Part of a small language model's weights: rotary positions.
Each number is 500 + 40 x the weight over its row's rms, rounded and kept within 0 to 999. Layers, rows and columns count from 0. Numbers have three digits each. The size before them is the row's rms in percent of the matrix's.

# layer 5 attention query, 576x576, rms 0.0358, rows 569-575, columns 384-447
125:453474526458537547515419498522493500478521513535567538445474573555523563431558506462481470466518428497451446533488434488514538545529492530526498525495571447512422537496495524471477530560519522
126:560574530521561474509419519389461475541468505474433519515444498547465512433443553459454517507536569479459531569505483491502473506545482542457526461578527519532447578549491549485489466497502560
123:522556440523513480480492475524495558494505452572534527584514503463446532521441433512554494468538540454467530447444528539455487490462554497460455545546533504434543465477501524526507487519465515
131:525510540538438534498472540458459467481485415480516446498476488524459512495478478452535404504555469495453493573538451499562528486499531468536520462517520506534511432566565474516527439442489459
122:539478458434505535491541503487486528540455543512494531524472496515564475503523517468531499528503501505568490418539485454455536498499432465572529491543519440520472456496514533533497428468569499
132:470538516475502520532462470402534472446432467467570487508477500530540562438428490456480528457552520541497531445483563514469579498461500552466526487499452530496556474535530562488539543479560468
122:486441437443502553550478480440532490509496563504499538501523568496448491554455489470523518481519573450473512464473494501489468443473543492626496494495540465518443457464478541493527509517508469
# layer 5 attention key, 576x576, rms 0.034, rows 569-575, columns 384-447
121:538509498514565498509479479513523423488538451477587464481515499460479541479489509457537480530507506497544423500514489466497456558512484533534438512467547489468448517469541537483524537494552454
124:526537464500522467544483476467469480531434501480436554464499490479499520582436461494525503526500507534569449575561530456533461510501495499426520508518435508435512534574474443508478569457527550
120:490505485502458524501447434558513559486496497534516537483475472504494531461547492505542633414496498450469484478522551516421529450485518549505478539549501473460512463517500455553405447432519532
130:510500557503503500554492563482445453461485398541517446507433522490520529511377503487508464505457506532536468558543446531514517573543528496437474496453580459488520469524577484524565453515450503
122:531463472475529481479545453532467569524530436513525519510443567527458528545549498507526469498530465516537509532477551484500524473517460537444524400549520506468553548511513496508552486489565518
137:558501414468585555534443463473517452470464499523538523472439433553496496466472520490501539444566483494484491464508519493485473551511457551492471472492439489529438556463534453464531471439492484
115:489560439521478535505528508466491573495539505464508575470503519502503483530470513465495585415495481536472541457528491472461524408431475484506432547445503477486542405427524515405520511456499437
# layer 5 attention value, 576x576, rms 0.0354, rows 512-554, columns 384-447
098:485528513553459524477468392499496411457435519482554498494468500492477482474542523461496485466546547397531535433494516495502533539579467498485468453550461508510477517474492498487409456545461470
097:483519455502530448442477516445521482454566527470451508461471540520516486493519414530472486499483454401533431472559511506511497526529414563487464535458487507559474474512509453478430469513489452
093:584500494515577464507520545527560469552535471442490529489524515484534511444565568453486499496387494511463535521481544589490550518504477531437599509478431517549541552549528483462497418519538501
094:529486445523563495484548552562499474546476478522478500507535537482505545488519487621423443519452502549476509467472534524477456460482486457440471486493495510517560523536487491448484552486493523
095:528495538514505509544543533510542398444528536555497479535507574488561510497535582458478515527461432580455589490572517520437472500451554460445581479528547553473479509526488465506480546509512527
095:493435480510494457487510472524474468511542518490465508583484529498523534483500512491452476530475544489522462535398533555525455493582506571444603557488562483514427549499518522501557507458494463
098:558528472495548454460567524452529437595482482478502513451475465436503445544419497481558476511516497467552452524523559409539473520512524459537517532527484543400470504493509515508516526485539478
092:491538536522507557507537526443587447517544461516446501569573488471485532530522559636503521508503506518471474469629545480546506490550523532452525532493505562432482500518478514461478576522478487
100:509543522505462522441545553479509450549493462472488505495588493532512604472610498600456452492467531453491524512429462513510512525519511520469461466556539539499557470496511498512487483520488492
096:444559532499463504539467505490521482502510478478506515497441500528533513524453513467420511492549490413529447541519509503565422420524485518478472501605526500547513541487517508505501423460526512
097:483469418513464538512514496540535534529442553514499528479521525535523499503505467390497526537406492510561539495538406444526472503434528534460495548494520418503549524470533519437467486540514522
098:506520471505508474459532478463481499580470503478439479580567562488474505434518567522523472497526492484554527442442570432494499487504542519481473455526466524549501556480442494470562565493524485
091:495462484454475554504485474414533545570527487488513494531580463466501470467565491559476465501552472489509481586481461567511471494524508558553535565561479541474479550525480473505494527553505434
094:498467544548548553548550514536503497501455523517485508441517493517445458499475527476515501515440517511534515547423443550541482501550509472522474550461547555456439475515513481472455526462538475
098:533527442524567457526526574468438462474535542567461500504519417550483507523534503529476488506491474526459560464483525550478484496499495491508539509519517486448498498558505543478511548521574494
094:480525528457428483497504506471552490541533529464489502437561445478449495488514567471487450534427489450566519490442491459440508518524507442487515547451538512485535485501495497546418498476514539
091:454505430561422559539511517561477455510525476448555554475467551573530539428550486558471487458543508504597496457476466515501532498543517571552560445603399480469532531493485505475580457509477515
093:400515462527502476533509449573547478432465510485539512432433416509464419506488465528475479487455552477556454500496568425549496516479532488451518561546524513584502541571446487465469521563437450
094:503508481486472485505403506479425540525513499522510478503493509448521516476533449506467481478452539521480524550548518517455458473456392513491520578591525491498486561461459466494550527483498486
093:508570467485579536507474509464485472428428540538499553486459550466474492583518501528463508518539472560499449529445569466457493509563570429514581500540528574601494509485466492510532476533509493
092:534503532455564412571528501555480457530529526483532464450426542496445442501399506596520534465526477533486532507473440476584488496505497523502534470452518524461503438567504545510500534456564511
091:493494478495554485594522474507554455522468456435445527529478415481480426528447519488426496519536492601489496491455489430465518503499565560471488527486507510512477560512437491500507483554528536
094:510508478547414421556522448499561520437457511511500499504482519582467528519472391508466493509531520509492517531515491513492506535468541489417482521449480524496511450530474515510478544494580477
094:485469434473501486512516464508559517459445491519555478508435460576458486482509423501489503452476521561504535513529492436505478538522477467478451525449464508461559495529517502498459511526411459
091:578471531550498455554502499458502507525590537496498487497490490467486508455554466531508532504477481448514590506461503488570483530536445556504507420488525585463549506452486444487533595467517483
095:508518515589504506475502442512498472499582523434530501526509525514525507463523499553564516529508459472507501495540514506505422491487522405502482522573509383482459540500445465501470449479511545
094:508452544513525510501516444571420542515537512538548496491459519529543459491523508429511546449495514580482494497544517469492462492484510485489494478476568406483485591560480468538493543579558565
096:510457463467562524575442470444525539502454571563485493552435481507514511516503455400559562439489487533533496459492544501492585473500502557514496547485476501426502477504552485511470478464469533
093:521540523465558511489504556461537475464512540549430469473495519459412474522512463508530486483571518410548542499557452525436540519475560552586552464453508619506494460527476479457540503469485496
095:481515526493457534463501470475497463599496511517516527535573427578479437508507487498495526496541502512502469501409461478524450480493520465546538490537423465453463422511543564534450468466507446
094:480416614564508482434516483425460478536528497427511494523533512585472578518579563481507531450449466482517548484497539506390457505463500543507523505437490493545483441483507510488479468569472539
096:503491495491543550502496462546447488473492494399529533550516467454491508534436543430465482472559443513499461559539457529531453467549521515534525552484525542489492457496555497486554537502556553
097:545569470460525559513487473547576538497454516486458498446457437601496469455493431448509470458490491518511566480545474487502497547479520508505503523477504497459416439513501504481499441471405512
096:539483444520469526551510445466534562416525515509491513432492448459532512473530521535621505492458474499516500479511512396475480518471498514566561549462466558542519559509512474489501554537491471
093:532422533528416462551522490528548511471573524470535534521516486459500462571486543524447464506546529536466388487450515472525567490523551468542453511410531517479477507487468482505573507525501480
090:548497497490455505541452492561577533501504516500500482492531531522542515518462559515458451524544507528402564501578462545493555477499483481462541506397530519474496492537493482455484479573451544
095:512544557521616487542506428508497552597516505554515481466435503496437481540508540496534496548547513492530496459538519495474509501482530555445467560491503446514566537480481541516497515533489573
094:467516546518576462588548548498448441528491556511473534449466477581540613456470630536588551443537490552509480409541536528490516540525484506468498511531535495510516499560504477511467457503468488
092:434553515540453497504543507512450505445492491521510524528503493402534512557469474417442533493470512500513495547529542469469575509525473446459513471444482435502484522505476492505478555501473487
099:489506517472451491465511517576493528502560565538504487526525507528471501521538478461486487466446512536510489447503490500458446454456491442510504494494542429509484493475477493494527478538485504
099:477484518502493481550559610410454491504497455446500524401544486567496500467447475461540495495577513478498512542499510468411450535480474434508476423501478487500497497531588541469488437396581484
091:441452540482548564471496529519453500519530501423472513454557459505551501457626457595494545437446467488518486505541566415590503493556567471564513503523472432546530507513492501517495435505514522
090:519522563495541493409497529444485511489530465545505480542508499444533460504531452578504507519427522556542571462523501511521435476438480521509477457463532483569522532495466483495541530507561499
# layer 5 attention output (transposed), 576x576, rms 0.0366, rows 512-554, columns 384-447
102:457496586480495457547476418503585501496472521513433492524418552477493494536534506487437497490504508412529473465512548484589479518495468497552465514561535500519488466516468487523475471496520502
100:449500532476511461500474476518547505520455519457421509524523454560556467522529498495469465536461440428483552567524548510520484488519474484523456400482520523510564477520427469459495528514458464
095:551579593510480490529527531575532575499477428507492608453463507576549521469533538458562608428453475512467475489479490456530531499521519468488490544538516431584521525499398435542499491549430483
094:509469483490557506486533545504504438541478540536483519505461499540500486567441479558489467433516402575503525499484565443542525462513585481537487525480592516520533465489553491463550469526406576
099:519496497483414493441502571512534534463542445502415486509466544422517499542495531449491511558522459468541475482544523503480492438492537488563514543522545534522477525483479470523511535516527497
096:462428490481530520460568535522476458540482449548503529498557532536510562496489516443434463569446553469442461508504460516600429498521508515549581503474429600537532527532546597489491533494463436
096:525512526547561437534479562490433463549513511470519469473485517493442461517453494463485487504553545442577482538532548506451546533513479483546420526460501578522504448510471471479554529526486407
095:467531504502489524483488527465593409520567466525511524473467532478492536546512534532510541503561462484503523503540547484521530501537551485565524472529479534488513544495503538528494556451474448
102:479495577505469526457553588448466508543481503398469520504498550510530429478562428581467428438567536488490495555451530540496513500530488585449455538470440503508493468491475438543446467558444529
092:463501505495523467562534436550558437478457448448572478433541483531457472473447516494468517522521459467470431488564520496492477491548511503489493496499432470420539542462466559467531462483542498
093:471507471503514464519501533546476613518443458553546462465475515497460494463530509489504523536544446472524496489496506546433484503502531470465533496448463453456532481468552509530464474479554470
101:525522457561493480461555525540481584459525528494415483500479589460514407492524506491564498493525510420489445481528555412503541519536492588551495561494457532491548466573501492526445475530463447
091:523438417506486485574532469476534511539470486552513441490499435511548492517513523470478414476428532499540493433552469416474429523465513477545510504603470510547496497568453506540604553429515417
098:507485521503551466454546524520445549498462449502483573484531503582487525472465473460480542541462512480532477424452431544514549527557434467495499493406500573487530508504493499442441545460535561
101:516517577512493477491456543515500523479476557491475542480459470545457484494510475538430516448545554524468473478517565479493519457548454492481522530519493474466502473535529514506435533498448510
095:549522522524513479549550531510513481525496505478473557502503418499535473558544541577502464561542516498484501492474577483423477467495521466527496536371462498535484492515448452511474515418529482
093:469486553562513440521475466556474546486566602459433475518546454524584609480518473628497501475518468500513513490454548497525550430514569470553522454592519452527515465523548506476542499493491547
092:569507533548472506465475457618528440542497580530496492530493551460461455470516400531491468512530549471472505521485481490464511507436492440433504542504486529479499526542472510489511536563475404
096:495535500463508481531449437565425619463524398471560471397506453452505500482475523447514464576490563538466535543540464535425485491522483462509550560508545508436410534439513476486510531484517532
093:494523470512483514482465520474478440516471479575530531569482552408480471491513515534444470540559445514512467566490555444495451465451530488454481527517514515465538445512503484466535540441493465
094:517487462481466575440571471515470504455493573513525552536477597509496426495455449557444488444494510557493448504488475506548554550546452515451479482443552500541569579516448512538455511533493503
093:546475522496538510518498447559529489501531519570550440500463485462467559546474467549535470546549455551513462499443513509483535499537602600482463566429500493482514551538510472518514519536475506
099:518452510512495502543592460571526468547571490582518553504523522563547469453529417531489471544510461521459518530485508491489509494380494477529484460490556497531459501543530557506528522533480533
100:516481434488518522553514503447601522487501544500493485508506530526474463514477426532472473542532470582458495520479467510501561495449453512460486466430513472486511495492580494517454560521496503
089:509529563540473492451547564512503527509544509469503558542464479448461452525561574540496538509425494479509501454529484485531456537485479511490487494446537526516510483496479470467459549494525440
098:538518536471539484504490532446480471470543484459471405513474495528483530439569480541590538518493476466544435432519505535505474486504517473501530449496450510517538573515486507540511475560488570
096:500471569485471549552467496511461516510551559394549473544516483463491467493505567528497560535484551556485527568502555533430505442504516531532527491476397524514441517518572539521529471537522518
095:482505469529507464542529488496527572521428493508513525528512461469445507495519472475546582433515511521446505551544525563461542505501516518509458540446484493518467483527571561500459483534469534
089:534572501477549417478455511445491515456521498505454471528473508551515587531485502488491491469549501471522557499526487511515491463535532470552430529446466501546489524514477466489525537469476546
096:510521538527520431561462449490566499540564437490525530498528442576509522520526477488501526542506474512550464459430536483517532463520438461484509492480471460500513486540503560523515430459522517
096:491516591486516580469488482426522503542459449445510546494513499540612495512568517539533536410429549496475505503566494471384528569475504494532467470394530462424502481506462545509494500481529533
100:548442496506468568460547447503559455483479482508492483514526481516444515507451493455500467473501487542485540481531488500485479500578481541436580584531522534480439463456567450540530514469493517
098:532548486478532528490503534564535544471502501530465511454539448532436514472527458414488469546492466522485483496529480495596456537445448480434444552460512524419514575510497529472526533530484532
096:507499499473439452552519465510540467501576522461448530488507493542493618493521536516497474428468478513499515453523527487517545502532490505453477550498467499481476505509529467436527521491539499
096:510440496486478445474528559494517405456555494578499522400442478525451460516501550491467462566488441530569466556464472411447518524480467518505488550483555551580471534482460472426455586496512460
095:477540446470415513513478546540467529511539544558524516483502495502521511539496520511579472450516498524519457516558400549482524469495492489504500466473509473496410467528503479492449452545511517
097:473536479578545508523417430496455485491522551504475524549477502506486512529522522484488486514476522490494491491559512493437522434484531578436451502563480480482494456511509563449449527502468445
100:488541537453504510505454572538453603509536492446527504490513532529501461546457491546464595422542475466455472448530490538513577537524459475503507520534448478463515500570476441508474513494454546
101:478539534521441526493513458490498471480529465514465446496486513430427476524442531493487541429500529525480482514525515494582568536463496509486541490519561537551505539485564513568503472507567484
100:522486542506448502539502546534524492505425448522430467470453454549549558523539468487527495510428630561499498447509420547488477500494531531521413414504500536515569511518485528506562499517468470
091:520477520458561508459512489492475484490596524543453516473458530541542457474461475536499496536493494479473540527543501516529463535473463463510487469502517484457553537508413549538478485442518509
093:502491539494454536478522479511492475519496471481450490484537507473467461470599506538532488591483448500501495521560493468514448458502502505456483447504548448545563541493510474525542428477442563
096:590508493512467489528516519474559457496568502540456398471428538484509497575504453475496511475487528460569480503598466470548458482538594522497493456560522472513476535530530598565556476455513439